{"attn_scale": 0.125, "parallel_block": true, "weight_decay": 0.0, "seq_len": 384, "doc_mask": true}
Each number is 128 + 32 x the weight over its row's rms, rounded and kept within 0 to 255. Layers, rows and columns count from 0. The size above them is the row's rms in percent of the matrix's.

# layer 4 attention query, 192x192, rms 0.0362, rows 0-35, columns 96-191
size [ 57  67  92  93 105  88  85  90 108  85  92  94 108  82  85  93  95  86  94  82  82  91  92  98  87  86  93  85  86  84  91  90  81  89  93  88]
[[116 183  90 121 102 111 202 136 173 143 180 185 164 107  62 144 131 168 148 123 173 197  79 112  53 138 104 124 142 111 137  91 174 146 142 133 150 134 129 153 135 121  94 120 145 199 153 110 113 107  94 223  99 119 145 105 153 191 126 141 184 127 146 110 126 106 130 174 140  78 142 110 137  88 140 120 152 117  99 108 116 118 103 125  99 125 121 125 177  95  92 108 118 109 121 131]
 [179 128 126 139 108 134 126  84 165 128 112 116 161  72 131  72 145 187  64 160 165 179 129 117 118 111  70 121 137 162 138 179 138 186  96  74  95  80 158 114 135 137 181 147 157 130  80  88 141  55 215 113 108 139 147 119 169 166  86 177  95 155 126  94 105 112 162 121 108 126 169 149 111 172 118 143 135 171 100 214 110  61 137 124 126 110 127 119 109 126  92 171 144 131  90 135]
 [ 89 118 101 102 147  83 129 153 152 120 114 140 119 173 113 118 177 192 112 133 100 156 138 124 102 112 123 166 129 136  53 157  95 126 113 132 136 148 221 170  93 129 220 119 129 179  61 136 181  89 165 148  99 108 152  62 140  55 118 171 132 107 113 102 156 107 117 116 155 133 168  84 182 162 178 120 110 136 125 101 152 159 106 151 150 100 118 159  64 110  70  79 154 118 159 166]
 [130 158 102 107 112 111 116  91 144 104  98 148  61 138 167  68 143 174 121  98  88 169  63 111 143 129 165 109 129 166  74 140 161 157 109 172 165 125 196 111  48 152 196 134 155 165 162 114 124  65 127 223 137  45 116 125 128  76  82 104 144 120 136  84  62  92  98  89 181 154 116 134 144 162 120 147 138 116 116  84  86 172 142 179 158 136 150 150 168 139 124 114 135 121 119 146]
 [136 167 123 136 132 114 150  93 122 139 110 119  88 102 152 141 176 158 128  89  65  93 139 151 131 134 108 172 148 114 114 155 144 149 110 164 137 160 122 108  72 153 206 138 172 139 124 154 156  92 121 176 175 123 147 106 143  98  86  72  77 186  78  82  83  99 134  86 154  96 163 135 103 169 194 152 145  77 180 147 177 120 191 139 190 100 128 198 156 139 147 126 152 150 120 135]
 [105 154 153  72 148 108 104  96 143  75 146 121  92 120 139 134  83 102 136 172 133 165  71 153 112 137 135 191 101 127 117 141 156 119 163 128 172 208 137  93 121 113 122 154  89 167 112 146 119 111 109 122 136 122 141 191  60 112  92 115 172 205 113 109  77 145 101 105 152 111 111 139 137 160  93 168 115 122 123  98 143 132  67 148 131 152  82 146 130 153  94 135  89 148 151 122]
 [131  80 113  84 147 162 146 144 121 103 129 103 102 170 197 129  86 157 123  95 144 165 177 151 102  84 148 117 174 142 154 162 134 161 217 141 102 119  71 138 125  80 174  79 169 110 195 157 137 156 118 155 151 165 124 107  84  85 136 145 147  84 160 125 133 123 160  95 200 139 128  92 122 157 167 100  86 108 132  63 175 123 146 123 105  94 149 120 112 125 127 117 140 128 115  79]
 [133 170 144 138 190 162 104 133 141 102 115 104 142 113 117 117 148 170 168 136 153  66 126  96 118  82  76 154 138 182 171 117  94 127 173 135 108 130 121  92 146 126 135 165 199  54 167 101  89 147 184 151 128 101 114 110 128 119  90 112 203 106 202 129 107 132 129 122 106 109 103  85 128 104 140 147  82 202 114 151 109 157 171 101 151 178 152 116  94  82 125 143 161 109 135 161]
 [133  82 152 146 167 121 130 149 110  99  67  95 136 172 175 160 116  43 139 117 125 123 149 175 174 169  91 134 145 154 148  84  97  95  88 170  70 117  41 146 145 120  96 128 135  87 150 187 114 178 140 117 126 119  94 129  38  60 130  66  78 151 120 145 150  88 159 103 142  92 105 193 145 109 132 130  96  69 149 147  98 140 181 120 168 125  97 152 111 150 189 113 163 160 136 158]
 [135 146 104 174 107  97 112 120 149 106 176 155 132  73  27  93 142 151 119 159 123 123 127  85 112 152 149 134  98 175 132 140 170 113 145 157 194 156 177 143 105 128 177 187 113 132  97 199 148 129  78 139 162 110 131 130 157 169 135 161 150 142 167 120 158 165  85 123 134 113 138 159 113 103 124 129 130 108  97 120 151 133  74 117  97 144 179  52 169 142  63 152 161 113 110 100]
 [118 134 106 170 114 112  86  97 177  95 107 169 148  95 137  93 129 197 126 120  92 117 147 119 105 150 141 138 128 179 149 123  91 172 100 118 140 153 117  91 134 107 189 149 209 144 153 101 127  56 127 175 167  94 153 107 101 112 108  75 110 117 153 100  62 102 105 164 189 137  94 106 101 134 145 152  97 199  78 152  69 160 130 113 108 135 120 129 190 109 117  77 158 126 115 152]
 [117 151 111 114 107 122 123 122 103 121 121 136 129 146 178 126 112 103 148 106 181 137 122  95 110 145 107  69 105 130 149  72 153 138 131 194 156 140 138 168 160 149 106  60 130  73 169 153 110 143  85 123 156  82 143 140 185 170 159 108 196  96 181  90 144 164 127 122  94 140  86 133  80  89 100 128 135  80 119 109  58 116 120 146 125 143 159 114 160 107 100 126 186 108 101 114]
 [157 156 127  88  95 119 146  71 116 150  93 141  39 176 136 100 175 123 107 100 113 176  81 121 135 103 151 119 128 100  76 120 163 117 143 135 178 159 181 111  61 141 180 182 108 149 113 124 153  68 136 166  98  59 118 156 132 164  89 129 138 111 121 107 125  91 103  73 118 122 126 110  96 159 161 115 163 106  89 104 127 160 125 204 145 102 166 148 131 146 104 144  86 159 121 162]
 [ 91  97  69 153 113 104 114 166 119 103 135 162 147 114 151 103 124 107  90 109 157  81 156  94 102 118 125 181 184 151  86 148 132 148  94 116  84  61 117 128 117 124 135 132 155 135  95 139 115 138 141  96 156 123 126 129 177 141 170  83 104 194  90 155 157 166 123 146 155 132 105 140  91 134 158 178 139 141  96 184 117 118 153  97  87  90 151 126 116  99  76 131 130 126 132 104]
 [ 82 104  85  69  82 109 123 126 179 131 133 130 126 176  60 179 108 144 138 127 117 161  85 152 160 203 147  53  95 141 113 162 132 128 138 132 155 143 116 150 186  85 170 132 153 169 125 121 110 140 100 162 146  80 141 166 147 140  86 104 162  83  74 161 180 192 146 144 118 113 120 137 119  76 191 156 122 151 104 101 114 103  98 130  97 120 119 144 108  85 142 144 133 139 121 176]
 [140 125  95 107 144 118 124  26  87 123 140 152 141 181  87 127 138 172  81 152 148 107 146 142 158 149 152 120 137 129 138  94 158 137 142 139 193 186 113 108 107  79 101  86 134  82 132  94  95 110 103  68  99 101 141  79 180 157 142 132  91 128 121 117 114 119 166  89 132 100 122 140 166 118 183 121  84  88  72 161 152  65  94 158 156 131 129 123 126 122 127 168 125 123 105 208]
 [128 133 113 119 151 176 152 126 132 127 127  84 136 108 119 106 143 165 119  60 155 135  84  71 145 124 130  58 123 132 166 115 130  95 104  79 103 122  87  46 102 170 107 139 121 137 157 121  98 104 126  90 128  91 121 100 151 151 131 165 111 118 135 163  94 116 194  99  84 134  55 128 153 127 170 129 160 138 102 161 119  87 131 177 130  57 134  67 180  83 135 147 110 131 105 178]
 [123  91 119  74 120 155 115 124 129 100 119 154 113 106 129 137 137 177 143 116  98 135 189 137 137 177  47 145 156  50  94 142 117 184 136 105 142 127 134 131 149 144 144  96 140 130 152 104 156 162 161  78 125 130  91 131 132 141 122 178 111 171 126 128 147 163 122  30  82 168 136  78 105 130 131 137 132  82 165 173 197  65 159  54 118  47 132 121  95  97 103 153 130 133  97  70]
 [153 142 174 110 199 124 144  81 132 137 105 140 132 146  88  58 102 168 172 140  62 133 125  80 101  95 129  89 111 151 152 173 152  97 121 103 118 190  91 151  51 130 205  98 122  76 173  90 138 114 145 112 160 159 172 195 121  70 150 114 128 138  96 172 135 131 109 150 120 114 126 131 126 150  96 140 105 111 137 111 125 166  81 121 101 135 122 130 143 102  88 123 113 152 163 132]
 [139 157 126 131 122 118  93 149  80 143 118 114 129 156 115 168 177  70 166 118 157 118  77  64 139 128 116  72 155 171 153 160 160 109  99 138 160 127 166 149 104  76 118 142 145 117 165 176  82 156 148  87 135 133  99 107 169 190 130 222 155 124 115  96 112 151 100 115  82 107  89 131 103 123 144  99 149 114 114 111 110 115  27 103  75 124 147 111 167 161 156  70 191 142  93 134]
 [159 148  95 105 129  96 150 124 177 167 181 103 116 151 107 128 136 117 141  99 111 106 125  72 134  93 105 169 125 112 150  97  86 185 143 116 188 146 129 117 116  67 192  87 140  92  81 124 156 144 191 119  95 177 151 150 101 147  91 148 131 114 232 155 112 109 179 196  98 102 145  27 127 141 127 146 142 119 160 124  93 112  71  58 114 126 112 103 115 156 154 143 129 107 127 107]
 [174 112 160 163 187 126 132 202 145 165  92  79 140 161 112 160 130 133 124 143 148 139  75 137 115 126 194 112 156 143 110  82 149 139 122 102 172 128 134 100 109 104 119 118 172 110 102 121 202 210 139 150 131 139 118 109 109 143 136  95  80 117 124  92 136 167 162 138 162 116 149  82 127  98 175 129 157 136 139 150 147  94 102 102 100 104 199  73 173 139 129 111  35  50  93 136]
 [150 140  81 109 143 136 122 105 156  24 137 145  95  93 141 128 138 124 152 114 153 108 107 105 157  99 169 179  88 143 100 152 111 114 110 101  86 102 103 174 156 166 108 192 136 180 150 196 142 183 147 136  79 156 128  65 120 127 107 118 146 134 123 121 114  73 125 111 149 122 146 134 143  92 114  80 151 142 138  50 106 142  95 127 116 138 133 108 157 136 147 156 126 126 116 123]
 [131 103  89 182 129 109 146 145 195 122 155 159 152 105  74 198 130 182  87 121 101 152 156 107 184  89 145 155 164 151 168 153 137 119 134  93 100 151 181  67 113 152 116 108  97 112 116 105 152 127 107 112 149 168 183 106 134 116 148 151 110 108  98 150  88 155 176 108  66 129 105 148 173 140  99  51 121 164 161 175 172 105  90 130 111 106 157 128  99 110 126 110 124 165 140  95]
 [ 54 203 122  75  99 120 100 161 183  68  82  95 116 135 126 145 127  77 175  51 158  71 140 115  74 144 161 124 134 120  68 177 104 173 121 160 149  72 136 106 145  87 106  60 142 126 182 107 146 165 104 127 137 124 140 124 169 117 130 164 126 101 151  90 124 134 182  87 106 170 102 141  87 136 138 175 141 128 126 114 110  66 101 151 144 159 114  72  91 119 114 168 174 140 169  77]
 [ 62 145 167 196 162  70 145 125 126 122 110  80 165 154  45 165 113  84 102 159  89  95 176 140 134 166 143 156 169 172  72 129 101 151 121 147 117 123 138 113 149 141  86 159 153 125 104 162  82  70 130 104 134 168 157 123 127 131  91 210 140 154 156 127 138 160 128 118 126 132 128 155 132 104 138 147 170  59  91 149 128 187 106  97  94 135  91 145 143 152  77 155 122 106  71 178]
 [116 118 181  95 139 105 144 111 141 109 152 105 105 170 119 164  97  90  97  65 179 201 148  76 129 119  77  78 119  97 134 137  56 186 103 124 143 126  77  61 117 120 146 157  86 148 105 120 130 153  99  80 126 135 112 164 158 138 149 177  91 104 163 150 154 150  98  87  74 135 174 118 124 116 135 170 203 114 128 131 178 108 142  89 153 149 190 141 136 154 159 157 130  82 147  79]
 [146 132 138 166 113 111 114 152 136 123  71 129 196 106 164 107 114 153 139  85 113 189  68 147  94  90 132 138 110 110  99 111 155 146  80 121 129 128 136  85 148 145 153 127  71 133  86  92  89 186 132 155 122 125 119 102 171 129 148 150 106 119 220 140  91 113 142 118 223 145  83  83  82 142 144 173 149 152 193 129 124 128 128 115  99 154  71  98 106 106 117 144 165 133 167 149]
 [117  93 124 136 111 118 140  97 156 127  65 117 119 150 114 196 153 104 127 143  66 123  66 160 112 128 129 139 155  48 126  90 146  91 131 128 180  97 108 129 114 145 134 113 170 167 105 126 102  88 135 159 159 153  89 116 169  75  92 210 141  69 166  68 139 169 119 139 143 160 129 156 137 167  99 148 152 116 137 112 113 115  51 123 103 135 138 184 157 116  79 167 169 163 118 117]
 [167 200 144 131 182 132 131 138 126 204  86  96 118  75 186 132  50 127  84 147 123 121 119 153 173  92 133 104 154 112 128  90 118 138 124 158 130  87 105 121 133 180  88 151 126 114 165  98  93 195 104 126  59  92 134 170 171 103 128 118 107 162 157 129 119 103 192 133 113  98 115 103 132 176 122 201 144 126  85 141 115 103 114 105 141 171 141 119 103 120  98 162 165 168  93 149]
 [165 135 147  92 110 144 124  78  78 122 123  91 137 183 147 175 169 195  99 142 110 106 157  84 130 179  94 145 155 112 162 155 132 140 160 113 127  99 115 108 146 153 121 145 106  83 156 112 115 121 102 138 105 168 132 132 167 152 148 124 109 169  92 102 146 118  92 131  67 113 122  58 118 154 145 120 139  68 197 117  99 163 150  90 140  94 160 120  97 158 165 147 142 123 151 139]
 [125 114 138  87 138 114 185 165 130 146 112 113 121 164  77 201 137 208 119 180 158 128 154 168 113 171 115 185  70 108 135 122 138 124 103  98 188 145 148 169  82 118 132 132 104 154 123 105 143 123 111 133  97 208 123 185 137 125 145 214 157 145 106 169 128  59  96 146 120  95 160  51 161 109  79 164 166  91 151 157 121 109 136 145 175 141 194 131 147  96 109 129 102 129 157 151]
 [146  79 143 132 109 143 124 106 140 105  97  61 155 131 169 103 162 111  74 125 156  69 116 144 122 183 138 156 149 192 113 143  63 167 127 135 100  95 104 110  93 118  88 151 113 140 113 110  99 130  97 139 158  90 129 167  83 118 151  82 129 134 138 154 125  81  96 169 164 138  63 148 139  93  86  99 126 172 133 138 172 130 128  80 105 137 129 134 127 116 111 140 135  71  96 143]
 [190 152 100 175 132  83 140  73 151 216 209 169 153 121 144 114 133 130 129 143  88 121 117  85 139 156 157 125 118 165 151 146  68 149 196 138  93 121 130 146 137 162 119 166 129 152 101 100 112 141 114 105 184 142 134 159 140 119 158 139 176  89 141 153 171 158 104 129 132 125 142 136 211 106 123 167  86  89 163 168 153 119 163 104 137  97 182  98 168  87 152 138 146 128 119  58]
 [158  80 153 182 128  73 101 165  96 107 101  81 177 143 127  82 108  77 169 107 131  92 109 177  84 113 141 109 148 168  96  96 141  86  72 129 111 178 111 162 136 145 100 102 128 136 115  98 168  63 152 144 138 116 154 179 143 143 143 157 219 101 149  88 112 108 123 190 153 112 134  59 173  73  96 160 139  91 151 143 197  95 157 106 114 194 172 120 160 103 105 168  74 124 117 159]
 [185 152 179 161  89 141 162  83  75  76  84  42 129 163  79 104 116 125 134 168 121 113 168 104 120 171 136 142 174 179 140  79 130 124 122 134 135  99 112 152 132 115 139 144 138 154 144 102 124 131 180 138 147 107 129 147 113  93 151 112 110 150 141 150 149 155 165  77 127  42 121 114 193 134 116 137  81 115  81  93 144 113 178 129 149 118  83 104 157  98 153 145 158  72  96  57]]
# layer 4 attention key, 192x192, rms 0.0362, rows 0-35, columns 96-191
size [ 98  90  97  94 106  93  83  86  90  81  97  98 100  87  87  88  93  85  95  82  78  93  93  93  86  91  92  89  86  83  88  86  80  87  95  84]
[[ 89 112  68 165 109 105  87 109 132 117 127 179 114  87  66 139 103 194 118 154 148 108 148 102  92 152 171 132 155 129  87 166 150 148 117 118 125 137 168 171 113 107 139 134  82 114 101 104 120 162 107 131 175 207 148 169 165 129 112 174 114 153 102 116 121 151 105 147  93 172 159 131 147  81 123  91 157 144 117 117 150 164 111 192 166 114 108 102 155  40  92  87  92 141  92 179]
 [162 112  59 181 149  85  79 102 107 109 152 151 165 100 186  99 146  43 186 120 154 125 120 140 114  98 164 139 194 118 181 111 131 117 163 101 104 166 108 122 143 128  65 113 209 130 190 144 124 147 166 175 142 171 134 168 129 126  92  46 159 135 160 115 127 172 137  81 184 129 173 185 107 133 106 100 103 147 103  88 145 150 148 173  96 152 124 112 158 131 141 132 132 104 183 127]
 [189  70 110 197 154  96 141 175 158 174 137 134 119 154  16 161 113 110 126 161 117 157  87  69 144 149 142 124 147 106  63  96 119 177 125 139 129 165 135 114 117 142 138 171 116  80 132 148 107  88 104 157 182 161 125 160 106 167 157 140 150 138 189  69 151 155  77 170 136 134 176 123 108 147 112 173 154 101 103  94 144 118  85  93  67 156 175 103  88 125 104 186  82 122 179 113]
 [161  97 179 173 132 133 108 224 161 113 106  83 177  93  63 132 147 129 130 131  90 145 140 116 160 158  92 168 142  73 113 137 150 144  87 133 184 174 118  72 147 163 160 189  83 141 134 113 155 123  75 103 138 117 120  65  97 146 172 128 117 117 141 113 125 115 112 186 120 107 154 131  99  71 132 160  98  85 141 127 160  64 114 102  95 149 176 136  76  78 105 142 170 135 134 118]
 [108 131  86 115 131 123 157 115 147 120 105 140  75 103  94 141 120  89  87 106  88 154 114  75 100 141 124 121 111 126  89 102 150 143  83 172 138 105 110 181 106  80  95 152 182  40 141 131 150  87 130 119 156 129 122 106 160 174 130 101 143 145 128  80 144 172 145 131 154 150 127 115 130 156 125 152 153 158 117  80 125 144 133 144  98 185 136 133 112 178 117 165 141 178 136  56]
 [139 118 172 146 173 149 131 117 131 128 118 107 158 125 149 120 162 129 175 157 102 116 146 153 178  87 155  61 148  48 115  82  90 133 107 154 130  79 137 122 140 172 139 132 124 112  99  66 151 126 139 106 158 108  75 162 118  95 203 132 136 126  81 114  90 138 157 104 149 160 139 153 125 134 123 111  70  78 168 208 141 123 161 128  75 117 134 184 166 153 107 182 109 113 143 181]
 [118 209 116 135 131 145 161 131 149  52 121 149 118 165 143 103 152  90 135 135 121 163 116 135 107 106 137 109 100  92 192 131 148  53 131  89  98 144 179 101 118 102 140  89 101 128 198 153 112 126 203 121 120  81 123 153 104  71 119 118 131 168 117  67 163 152  99 169 179 151 109 112 133  68 158  97 123 152 117 167 123 132 141 133 119 137 111 107 138 153 120 123 149  97 136 145]
 [131 150  89 127 116 117 119 112 174 164 133 129 106 162 115 108 120 107  88 171 137 195 152 162 163 114 208 164 146  99 145 115 154 109 101  86 164 144 184  79 163 163 107 125 121 184 104 120 167 113  91  79 134 141  87 150 175 121 171 143 135 131 132 177 107 130 148  96 170 104  96  72 149 154 139 167 140  80 173 147 146 148 124 133 156 159 107 112 165  82 159  68 155  86  86 173]
 [106 139 142  99 138 127 114  95 104 177 128 144 120 142 121 209 156 201 124 130 157 117 124  89 111 100 141 124 172  78  88 145 175 173 132  41 131 139 162 147  96 117 203 123  98 188  95  93 116  95 121  97  89 185 117 120 108 145 161 224 158 117 146 116 150 182 109 108  92 168 157 102 154 118 118 159 172 126  94 136 145 146  98 141 117 130 166 120 106  69  80  99 113 111  89 101]
 [156  77 109 114 163 125 106 100 147 223 163 175  89 149  76 144 124 138 138 106 169 208 130 100 108 124 180 152  80  66 122 189  94 101 141 131 103 172 190 149 102  74 115 167 126 163  85 152 123  57 142 157 162 169 130 178  89 128 122 148 130 158 147  89  66 133 116  70 112 145 154 130 172 138 150 175 185 122  84  99  54 121 135 178 144  85 138  76 102 145  89 158 119 140 186 129]
 [154 106 112 102 113 124 138 138 115 171 107 116 130 196 142 127 129  61 131 118 138 147  25 111 168 121 106 118 115 111 159 130 172 115 100 108 109 183 112 130 131 157  60 187 176  82 172 116 153  82 126 125 101 134 120  91 104 127 107 120 129 154 148  88 102 143 122 156 100  98 158 175 123 120 114 120  73 145 128  90  89 143 114 128 128 112 178 139 131 138  92 155 110 122 196  85]
 [ 95 136 145 127 124 166 108 151 123 137 133  99 141 147 194 110 116 146 109 155 141 118 198 150 139 111 164 124 109 187 119  87 106  72 137 111 103 118 165  99 134  87 157 104 100 117  96 109 127 133 135 139  98  96 142 158 114 100 111 175 124 130 163 196 113 151 127 100 147  96 109 125 134 127 117 104 130  75 121 136 168 130 170 134 165  93  86 157 121  84 196 131 165 105  32 159]
 [112 147 163 123 123 115 135 159  76 127 139 181 143 137 151 111 141 118 125 180 114 119 155 154 100 140 127 153 104 180 185 130 127  47 114 108 117  96 130 119 145 151 140 120 126 178 157 116 138 200 149  69 121 103 125 133 135 118 120 124  87 111  98 209 112 128 199 119 122 129 149 101 113 148 110 140  97 143 156 152 143  83 139 101 186 108 129 102 158  81 200  97 152  97  75 113]
 [ 64 196 162 113  98 172 116  54  80  99 165 169 164 119 167 127 198 117 150 112 121 134 168 129 167  70  78 123 108  87 157 100 121 106 116 138 147 125 145 137 212 100 193 101  92 176 163 125 157 130 102 148 118 165 104 132 134 165 148 128  55  62 142 155 126 139 112 114  97 140 153 106 110 149 104  74 115 131  74 153 151 112 170 112 136 147  96 140 146  74  96 131 115  95 145  92]
 [112  91 139 115 126 121 127 128  60 193  83 157 158  59 154  61  63 148  81 179 189 123 153  87 141 134 165  93 156  62 140 116 113 127 135 146 124  82 171 113 149 171 149 135 167 146  91 132 144 142 182 160 118 149 149 156 136 162 113 141 140 109 118 116 159 134  91 122 128 121  70  89 151 123  97  52 141 164  92 193 114 195 128 143 154 116 117 112  96 177 177  84 154 107 101 171]
 [129 180 130 148 148 123 168 175 132 128 120  85 167 140 148 127 115  69  71 173 166 111 141  85 105 158  33 142 123 107 125 175  99  56 128  94 150 113 129  90 117 184 111 167 152 128 126  77 101  90  92 156 110 122 165 152 139  96 109 165 132 120 137 164 132 107 116  45  80 151 111 123 110 153 118 132  93 143 157  96 101 152 118 128 126 212 146  83 205 192 175 114 136  88 121 103]
 [154 119 110 150 147 117 164 133 159  67 140 120  92 169 119 168 167 112 117 136  83 128 123 167 114 113 137  98 137  99 105 140 147 102 178 149 139 106 103 156 115 144 144 121  92 126 142 182 127 133 102 107  82 127 154  24 148 152  82 101 104 154 169 129 126 172 135 127 146 137 117 134 180 113 103 104 175 151 135 114 175 205 114  72 162 204  90 122 104 130 138 114 114 197 104  86]
 [ 81 151  72 152  99 107 114 154 158 112 121 146 114 159 107 117 122  96 185 104 125 122 129  97 177 165 122 130 143 163 126 132 123 104 130 113 142  93 107 118 119 151  86 126  85 101 159 123  94 143 158 132 137  94  89 146 161 120 127  56  63 102 114 108 103 148 122 165 170  92 162 126 106 117 163 105 108 119 184 104  80  84  74 119 121 185 157 132 103  91 133 158 160  83  77 109]
 [ 91 126 156 122 172 116 100  85  89 130 144 149  43 157 100 139 161 126 119 139 138 157 121 109 168 132 157 140 118 140 124 116  92 122 161 159  52 147  97 172 176 106 139 137 109 180  62 188 129  89 111  94 186 106  67 132  36  73  74 112 151 165 112 111 121 112 137 101 120 168 124 136  99 127 128  99  73 148 107  92 108 109 100 117 137 109 107 113 147 143  76 149 113 127 146 151]
 [110  70 171 188 131 130 117 151 170 132 192 114 110 128 177 155 134 117 125 155 147 122 173 142 117 167 122 161 124  93  88 118 103  67 152 162 127 137 149 123 158  52 132 127  76 154  69  85 121 128 135 190  95 151 164 134 150 124 148  86 131 134 120  83 154 113 149 161 134 106  99 159 129 134 115 127 186 126 125 140 113 169 142 138 158 142 114 124 136 107 197 145 145 115  86  89]
 [143 137 174 120 154 123 184  98 102 162 174 126 116 131 103 188 166 172 146 173 131 167 110 178 158  69 125 151 153 138  95 148  82  88 112 113  99 123 116 195 112 108 159 138 106 174 123 146 103 104  89  48 102 125  87 162 120 134 130 116 127 101 123 119  98  71 132 182 103 140 140 118 160 131 199  90 120  91 162 120 171  97 158 191 142 107 155 182 157 200 158 136 187 137 121 151]
 [ 80 150 102 135 127 130 130 136 100 129 146 140 150 174 115 130 124 126  87 120 123 176 124 179  91 167 116  92 109 121 120 178  95  56 111  60 101 104 103 134 122 143 142 114 142  95  97 164 143 172 125 110 137 222 119 143 142 145 146 195 111 109 128 124 105  90 123 121 103 137 111 156  73  95 152 106 120  89 153  33  92 143  78 139 165 121 161 122  91 114 156 163 125 166 138 137]
 [110 154  80 161  88  68 189 109 108 157  97 149 146 139  91  77  90 165  93 124 120 159  42 157 185 108 183 126 120 199 128 131 154 107 154 107 113 151 158 133 163 103 127  87  84 114 107  96 168 117 194 119 132 189 123 129 103 161  67 141  84 188 122 116 186 116  90 147 120 121 138 127 119 119  76 154 172 148 141 171 171 173 127  79 103  97 131 120 143 124  80 125 113 124 157  68]
 [154  98 143 128 107 214 130  78 120 115 153 129 167 147 156 126 130 129 175  93 138 138 123 123 166  71 129 101 150 117 105 111  97 129 179 124  74 152  84 145 121 151 152 124 153 167 175 178 129 172 183 102  80 170  81 166 127  90  53 105 171 141 127 147 189  83 120 168 127 130 120 152  98 150  89 168 106 104 100 129 164 160 124 138 157 133 137  34  80 128  81  99 229 111 116 147]
 [167 141  81 166  83 151 162  93  94 137 105  96 138 164 120 119 129 137 167 134 142 124 159 111  76 156  82  94  97 160 138 127  82 142  25 146  90 116 100 140 138 169 183 114 131 111 141  95 133 141 135 146  89 112  80 137 175 148 186 124  55 140  74  96  95 149 115  86 192 146  87 129 128 177 149 147 146 154 118 133 104 132 132 152 142 169  94 158 155  85 178 133 138 155 109 111]
 [ 76  85 167  92 151 124 151 136  89 145 123 101 106  88 139 166 101 181 168 153 143 144 111 113  36  47 134 145 101 144 125 103 119 135 124 116  86 111 120 113 133 149 171 122  70 128 142 148 150  67 116 116 104 114 201 109 103 149 169 146 128 125 133  98 156 125 151 135 119 170 124 109 126 183  54 141 185 155 148  95 148 120  83 111 138  88 143 148 150  69 127 201 142 156 123 112]
 [102 125 133 158 130 127 104 159 172  68  88 116 159 143 186  92 122 161 106 142  86  96 118 118 140 165 140 146 120 140 114  59 126 110 106 139  45 114 158 165 128 162 153 100 114 140 149 117 149 109  82 146  86  81 106  68 143 138 169 162  49  99 156  95  98 123 110 118 148 126  85  86  87 101 153 128 109 185  86 162 122 157 107  67 129  89 100 142 129 176 151 133 161 123  86 162]
 [ 72 156 157  86 109 146 125 164 107 106 172  33 107 130  94 144 143 132 118 139 157 126 128 170 158 152  78 109 126 188 114  63 101 106 175 113 207 122 145 115 135 127 129  80 160 101 138 166 108 131 157 154 124  95  73 150 146 125 131 134 124 118 101 160 171 157 171 109 179  99 116 129 122  99 120 147 118  83  78 117 124 112 124 110  87 124 120 162 130 184 132 163 139 155  90 164]
 [128 112 147 157  91 152 133 155  89  90 159 154 146 121 142 166  79  86 165 142 181 133 156  51 191 113 123  94 168 106 104 185 165  96  99  94  83 187 141 114 145 131 156 123 111 157 107 136 116 130 102 126 151 165  96 138 100 213 190 122 108 132 125 133 137 145 116 126 140  95 128 188 121 139 122  67 113 168 202 156 143  64 209  94 100  97 149 100 105  92 181 164 156 192  65 150]
 [110  74 106  97 119 139  92  97 127  85 147  95 122 119 147 158 143 157 130  97 180 153 159 170 116 229 121 153  83 187  88 147  61 146 158  72 211 123 189 146 110 143 142 104 119  80 116 134 118 106  77  76 164 152 151  96 138 167 151  69 115 152 125 146 109 120 148 127 133 154 106 173  88 143  88 150 106 168 138 136 219  87 140 178 128 124 133 110  97 143 134  88  83 128 113  84]
 [166  88 115 182 177 175 130 141 151 109 142 145 132 129 132 163 125 126 103 182 152 172 157 177 141  85 100 156 109 175 166 121 182 108  86  91 130 113 124  77 113 143 110 162 118 141  78 136  98  88 101  59 113  93 125  34 176 136 153  66 113 106 214  98 116 137 122 129 109 130 144 176  52 138 148 157 166 109  78 142 132 103 158 121 174 136 149  95 103 126  91 135 124 118 162  71]
 [116 191 122 123 132 171  98 175  69 103 123  74  95 124 100 170  93 148 141 110 121 145  83 126 125 136 116 133 185 183 171 136  91 164 153 144  87 136  65 138 129 174  55 147  88 171 107  46 135  99 129  67 207 116  97 121 102 123 122 127 118 128 151 116 136  97 122 148 124 186  97 152 132 120 151 140  71  92 105 171 145 140 181 106 175  81 171 155 137  94 124 128 204 115 156 102]
 [150  92 179 150 159 126 159 167  72 183 145 194 163 109 124 113 113 133 118  94 158 147  73 142 101 166 141 101  58 117 150 127 210 165 189 116 163 140 159 123 108 177 153 128 160 140 136 132 164 122  99 134 106 169 178 158 117 110 174  95 144 126 116 108 157 142 129 119 141 158 127 130 213  72 135 151 103 120  98  82 132 145  92 156 167 111 132 122 185 150 134 179 115 173 163 117]
 [100  90 154 112 119 125 132 204 105  84  95 148 121 175 185 128 158 142 100 143 107 149 153 118 142 170 147 187 135 100 119 155 179 139 136 105 119 126  83  70 167  96 120 194 124 182 138 147 131 127 135  71  79 128  57 101 105 145 146 126  79 167 122 116 174 164  73 121 134  90 144 129 171 136 142  84 124 160 127 131 114 134  89 162  99 156 120 137 182 127 150 143 134 110 130 164]
 [142 104 136  99 120 124 140 104  78  88 105 106 110 125 101 127 137 110 121 121 152 121 118 148 148 131 199  90 200 137 109 160 150 159 159  78 117 140 100 148 172 144  80  90 158 118 116 162 104 142 186 171 153 102 113 161 122  87 132 109 121 137 103 165  90  42  99  91  73 171 145 140 140 111 167 162 160  51 120 142  79 179 127 121 119 133  58 128 137 140 153 205  93 152  95 196]
 [122 149 153 145 126  72 133 104  90 137 120 144 108  82 185 103 129 185 149 120 125 174 113 121 126  91 196 102  93 152 165 186 121 123  90 120 114 150 108  42 126 134 165 125  98 100 110  63 130 115 147 127  98 151 137  45 136 134 130  95 184 129  71 162 106 104 119 143 103 179 143  87 141 126 124 142 130 113 147  90 110 102 160  84 159  81 102  67 139 164 154 153 100 146 160 120]]